Weights of a small transformer language model: no biases in attention or MLP.
Each number is 200 + 30 x the weight over its row's rms, rounded and kept within 0 to 999. Layers, rows and columns count from 0. The size before them is the row's rms in percent of the matrix's.

# down: layer 9 MLP down (transposed), 2304x576, rms 0.0357, rows 1654-1685, columns 480-527
# up: layer 9 MLP up, 2304x576, rms 0.0357, rows 1655-1686, columns 480-527
down1654,091,195,208,170,218,136,174,189,164,200,248,163,201,179,204,172,210,194,206,212,242,252,224,229,243,226,196,189,156,226,150,195,177,169,172,164,193,152,215,198,203,215,182,169,213,217,197,245,198
up1655,108,187,155,214,144,204,217,194,149,174,206,213,233,205,215,148,206,190,215,200,199,180,182,172,218,194,214,176,205,188,208,212,200,202,193,209,180,137,196,175,233,159,219,145,187,180,186,210,209
down1655,100,204,195,156,210,188,196,199,186,174,169,188,204,207,203,232,233,207,177,186,142,196,136,186,148,176,163,218,262,194,182,176,227,194,218,167,209,193,223,220,221,200,145,144,193,221,252,199,180
up1656,091,201,224,237,214,266,256,220,183,225,168,173,183,135,202,194,258,178,181,231,157,227,162,232,206,227,190,198,245,187,182,218,179,210,214,147,273,211,234,153,229,228,193,204,180,184,211,194,221
down1656,098,152,206,214,178,157,177,158,183,263,187,203,177,203,211,196,234,184,197,188,179,184,202,199,181,213,252,211,205,221,162,176,225,250,217,188,206,163,206,238,184,211,196,159,146,154,147,210,204
up1657,097,207,200,189,216,187,229,216,190,183,149,203,212,205,215,164,180,192,238,244,206,197,202,236,205,236,158,237,267,206,247,218,247,230,148,191,185,169,158,208,219,273,246,195,224,240,233,260,232
down1657,094,166,223,244,190,209,144,204,267,162,192,192,227,190,196,155,170,174,237,163,213,219,252,177,218,176,214,176,206,215,181,196,172,198,152,242,204,156,215,166,185,162,211,178,211,189,218,184,188
up1658,100,205,223,216,190,227,198,201,202,217,187,202,229,205,209,257,229,188,209,153,153,148,192,192,258,164,204,181,141,180,126,182,164,175,231,172,211,174,188,147,175,164,204,159,204,177,171,188,188
down1658,096,191,276,180,236,237,205,173,246,196,240,172,199,241,191,201,179,165,210,187,211,234,214,221,180,168,217,204,212,192,158,225,151,193,190,238,264,231,229,170,187,191,186,218,188,133,217,239,181
up1659,130,193,212,183,212,177,181,191,170,246,198,220,177,212,204,200,198,226,208,235,201,258,239,239,159,210,179,179,195,216,220,131,196,191,242,208,156,189,210,177,240,200,163,161,200,153,194,198,175
down1659,120,155,213,202,194,194,228,205,205,212,191,165,130,189,156,204,229,255,154,242,189,224,265,164,125,197,157,176,217,226,230,149,174,153,201,137,158,163,196,216,169,159,206,240,190,202,186,228,219
up1660,098,190,193,201,210,218,192,154,196,177,200,182,216,185,211,192,227,172,242,217,197,183,212,193,233,236,154,169,194,177,198,133,255,234,228,168,187,208,187,220,128,226,224,182,167,162,161,112,157
down1660,095,200,206,227,192,158,179,236,200,160,203,239,217,134,169,202,164,153,176,218,206,212,163,220,140,184,188,201,223,270,174,177,164,156,175,181,213,214,237,188,188,180,207,188,191,225,156,210,214
up1661,103,217,179,151,235,234,233,223,200,194,139,240,204,182,211,169,199,214,155,229,188,205,181,190,198,176,156,156,185,134,215,211,177,204,165,228,180,177,202,189,193,223,197,187,257,216,189,214,223
down1661,104,234,176,218,249,193,203,172,236,200,171,270,263,188,226,245,144,189,172,144,163,177,196,215,255,129,167,215,229,219,182,250,225,242,164,269,214,195,193,172,178,196,215,134,197,221,188,190,105
up1662,096,190,224,209,158,203,193,186,274,237,188,207,168,235,193,206,179,222,171,194,172,200,246,195,214,194,190,169,163,225,193,196,166,203,179,164,236,190,159,147,180,218,211,220,183,218,216,160,155
down1662,096,197,157,218,152,222,184,213,177,157,183,196,193,222,192,194,204,197,198,213,261,239,213,213,204,173,182,145,197,194,206,201,218,191,243,206,179,306,203,217,204,209,169,197,244,141,194,228,219
up1663,100,232,189,178,204,248,204,236,245,226,219,183,162,197,205,185,226,174,185,198,216,229,173,178,215,186,230,246,152,199,223,200,198,138,172,230,195,211,248,204,256,178,153,163,234,201,204,199,212
down1663,101,177,199,177,199,199,174,192,199,227,226,203,225,182,161,253,229,171,192,209,218,172,173,184,228,164,151,212,187,242,222,249,188,151,221,219,173,193,222,151,243,205,183,225,225,212,190,201,186
up1664,096,180,230,148,182,229,196,216,214,193,175,222,187,225,222,165,222,154,192,219,187,161,204,245,183,190,223,217,200,213,187,202,205,173,215,204,192,217,197,198,147,188,179,208,210,200,198,196,159
down1664,095,236,182,250,208,177,203,190,169,204,136,166,203,227,157,185,227,212,194,224,164,190,218,206,256,267,221,220,169,175,225,211,202,192,202,197,191,245,216,223,219,148,185,212,188,192,176,161,190
up1665,104,200,165,174,150,169,146,209,185,205,158,224,195,199,196,163,174,234,204,178,225,199,226,143,230,238,217,179,217,155,215,133,238,198,181,229,245,254,184,224,210,220,204,231,188,211,206,175,193
down1665,096,172,248,239,177,217,217,189,198,181,162,202,226,157,218,171,203,261,197,140,179,169,242,186,213,160,208,222,207,237,250,222,197,169,212,222,232,181,176,170,218,185,259,257,183,206,157,189,208
up1666,094,214,156,225,197,207,168,199,210,209,246,172,188,243,223,227,183,208,160,236,216,213,210,243,215,237,236,211,241,186,201,163,129,242,190,203,183,180,119,195,159,196,212,220,208,182,188,193,157
down1666,091,210,159,253,211,233,169,121,242,196,188,182,172,176,177,227,198,197,195,154,156,261,199,198,194,182,205,208,248,258,171,199,200,221,131,193,216,211,131,222,174,167,182,171,127,181,221,235,232
up1667,096,177,203,226,192,216,193,209,170,213,208,206,242,227,167,211,260,240,205,202,230,205,171,192,208,195,193,194,183,161,238,230,214,200,220,109,203,227,152,183,157,217,168,173,252,179,166,244,219
down1667,110,221,262,199,180,181,161,244,202,262,145,183,243,193,219,140,222,202,242,226,223,276,187,169,159,247,228,222,199,189,262,183,201,189,181,170,183,218,202,209,222,193,180,211,270,139,182,229,181
up1668,113,156,203,209,185,229,208,204,169,210,178,205,162,152,168,117,165,278,230,234,166,247,206,239,159,194,245,170,181,197,165,219,184,190,206,239,167,198,157,195,238,157,217,174,193,257,201,227,186
down1668,105,226,207,229,174,226,173,205,216,186,183,202,215,204,223,206,240,224,231,171,210,152,160,190,193,182,194,227,221,181,238,179,189,225,172,191,245,199,223,209,206,215,219,209,227,162,211,210,183
up1669,102,199,187,234,177,228,228,247,196,211,165,165,177,205,198,202,221,155,175,222,189,229,207,169,200,227,222,181,168,168,159,152,238,123,178,161,223,161,257,179,156,229,241,160,222,233,228,219,194
down1669,103,194,168,205,200,236,226,205,228,224,192,179,179,190,225,205,175,224,187,183,175,198,192,159,180,164,132,188,183,167,195,234,186,111,181,177,172,191,182,207,245,192,154,189,216,250,178,205,214
up1670,099,183,192,190,149,208,216,197,199,215,218,252,227,185,226,204,165,241,253,211,218,188,182,182,195,253,196,231,212,177,239,272,178,172,172,211,205,193,258,255,163,212,226,173,227,195,188,189,212
down1670,099,206,199,196,187,200,202,243,203,189,189,284,186,199,167,163,184,182,115,155,185,157,200,221,158,249,184,227,249,249,189,143,222,176,201,213,249,216,148,231,165,202,224,207,201,225,135,173,226
up1671,097,164,234,209,214,260,126,224,192,217,160,236,149,159,172,227,234,256,172,277,240,174,215,181,180,238,199,186,231,179,202,193,205,224,239,207,204,226,235,244,218,173,193,196,211,190,250,226,218
down1671,098,193,218,242,160,212,150,184,162,223,159,198,167,166,176,212,214,209,182,222,232,194,208,256,268,203,162,177,190,232,237,163,175,167,226,187,196,160,226,187,193,174,196,199,208,216,247,211,212
up1672,105,188,152,185,195,132,190,207,227,209,231,180,222,210,214,217,175,252,195,148,191,262,202,259,215,175,184,215,179,153,208,272,222,223,211,178,168,161,222,167,186,170,158,176,223,248,163,228,227
down1672,107,141,190,179,218,182,213,195,176,194,124,133,186,162,211,170,228,215,148,200,198,173,214,179,191,199,186,215,180,202,202,188,217,172,184,230,220,195,193,220,183,190,219,242,213,219,217,159,177
up1673,095,163,140,204,204,239,206,173,169,210,222,238,218,193,188,188,172,199,177,208,246,173,214,316,156,168,204,226,230,176,222,189,231,239,246,207,228,161,191,190,177,224,211,198,194,201,155,143,297
down1673,105,223,254,238,197,205,159,141,241,210,247,192,202,199,228,231,227,147,217,161,206,212,190,144,211,218,198,152,158,183,207,220,191,181,150,204,164,209,149,180,178,136,198,191,246,223,228,206,99
up1674,094,161,194,198,220,185,207,201,218,184,191,207,165,242,189,176,224,212,182,231,225,154,172,205,152,207,168,215,192,200,175,249,182,214,173,238,174,169,202,215,174,174,210,224,163,171,159,265,214
down1674,096,264,174,238,301,195,223,164,230,230,190,244,214,239,204,195,144,259,215,199,181,172,193,163,172,160,202,151,238,221,233,190,164,207,224,169,219,216,184,219,223,205,216,183,204,197,217,225,161
up1675,095,181,163,215,199,216,173,256,189,183,218,187,113,198,242,192,232,221,107,179,152,170,169,204,233,199,209,176,196,178,198,196,218,201,202,179,177,217,212,178,237,204,218,221,188,204,204,229,168
down1675,099,169,148,207,236,172,209,215,161,189,225,184,203,173,186,213,183,187,183,182,204,208,228,176,144,212,167,189,184,214,220,254,207,187,210,144,209,207,190,212,259,217,226,235,256,210,207,182,214
up1676,101,216,205,181,146,192,203,202,210,142,222,178,180,241,177,198,229,187,181,184,222,211,203,196,138,165,172,217,226,195,184,182,207,200,235,214,141,158,129,274,170,214,201,203,193,182,225,168,229
down1676,099,248,199,198,233,198,202,186,191,194,209,127,196,196,167,177,239,195,238,156,241,168,175,259,195,159,161,185,212,210,180,211,194,207,188,222,163,188,203,239,199,196,188,200,248,172,174,167,207
up1677,098,190,243,201,193,163,172,218,199,188,184,192,268,253,275,201,171,200,188,169,229,174,223,136,185,233,217,227,200,199,227,198,164,226,145,170,198,241,197,197,187,234,175,216,225,224,173,125,195
down1677,114,264,152,176,279,191,191,207,160,187,149,213,210,237,206,185,197,151,207,176,199,219,273,196,166,166,186,209,190,200,199,218,210,261,162,194,221,208,170,231,145,246,244,177,246,213,170,142,168
up1678,103,199,241,196,161,244,187,160,190,228,210,163,165,138,159,200,221,239,168,227,157,143,185,187,259,211,196,186,118,192,170,226,154,149,196,199,149,136,197,208,229,149,177,174,197,176,184,229,164
down1678,103,206,211,198,173,181,171,245,182,224,218,220,193,134,185,178,200,192,186,157,202,153,205,212,263,220,208,147,161,141,182,209,165,214,165,180,176,226,194,213,136,202,185,176,190,191,188,242,205
up1679,102,240,210,191,213,236,217,159,187,207,213,256,239,186,196,218,252,224,201,220,229,167,253,197,197,194,200,208,158,169,208,211,167,180,207,163,164,193,238,212,222,197,234,205,217,114,268,198,158
down1679,108,162,232,244,193,182,150,255,248,213,152,231,238,162,208,138,189,189,219,161,173,193,210,173,179,163,205,224,148,216,168,186,203,180,240,184,188,178,199,183,157,213,211,226,174,219,183,169,151
up1680,104,201,146,201,168,221,224,206,267,216,188,205,206,133,193,213,228,229,198,150,156,190,238,224,255,200,165,207,162,162,251,152,264,259,204,184,199,188,227,137,159,191,201,166,203,194,235,193,184
down1680,101,230,219,210,182,263,185,226,181,207,229,222,178,210,194,169,116,239,244,182,197,193,192,245,177,166,231,198,158,242,265,176,161,164,213,225,176,242,197,254,186,202,223,231,201,212,211,206,192
up1681,104,205,158,182,189,216,143,176,248,199,225,172,229,202,227,185,214,249,177,168,203,197,195,148,200,229,209,125,173,165,149,186,207,198,202,210,192,211,224,170,187,268,207,223,207,190,171,140,199
down1681,101,161,200,251,141,224,145,243,242,184,229,160,199,168,176,211,245,135,187,150,157,192,186,206,158,162,212,246,207,202,274,194,226,281,210,170,164,192,192,203,227,241,160,123,201,195,177,157,185
up1682,103,232,228,226,225,171,245,215,206,192,170,185,218,181,199,212,220,182,201,219,228,225,231,226,241,248,134,187,167,177,195,191,189,198,216,205,159,181,171,190,163,238,197,213,215,247,190,222,246
down1682,095,173,203,229,181,173,191,209,215,192,180,157,213,222,210,216,174,179,220,251,218,231,173,228,154,245,201,238,188,233,236,178,219,220,164,229,215,168,205,250,184,236,213,209,247,233,266,156,239
up1683,103,182,197,195,215,182,213,283,236,259,207,175,262,202,156,230,200,213,200,212,239,249,208,180,177,145,198,208,192,171,229,217,210,236,186,156,219,163,211,169,251,225,216,231,222,211,168,268,174
down1683,100,199,154,184,164,180,157,181,225,231,156,146,158,218,193,180,249,193,173,191,206,255,198,170,191,249,173,228,177,228,199,170,218,194,237,180,211,190,193,245,218,221,189,164,163,152,208,205,217
up1684,107,214,214,222,260,196,220,183,194,226,185,230,191,198,267,204,240,176,233,182,160,223,231,236,210,202,196,138,215,236,124,235,233,202,218,193,217,162,193,202,189,158,185,210,222,263,148,200,209
down1684,103,178,158,207,215,171,183,233,197,195,189,187,183,196,221,207,250,176,206,181,209,148,190,260,254,182,190,184,191,201,209,193,229,186,183,181,169,229,234,209,200,243,218,200,175,217,210,209,283
up1685,096,189,141,218,199,209,220,145,275,181,221,239,152,188,210,203,204,221,198,133,193,230,189,225,179,222,198,231,211,220,204,197,225,250,151,207,223,194,178,233,167,190,140,151,212,180,168,161,207
down1685,098,285,241,211,129,248,209,200,212,176,162,175,167,156,238,166,218,191,225,184,171,175,222,199,203,140,185,188,225,172,173,197,187,129,217,250,195,148,169,241,236,201,219,159,145,188,215,201,179
up1686,099,181,154,221,255,198,235,227,216,203,219,216,189,255,248,209,184,215,202,266,188,225,186,209,186,148,233,156,169,228,179,192,234,206,167,186,176,266,149,171,165,266,159,234,231,133,193,172,205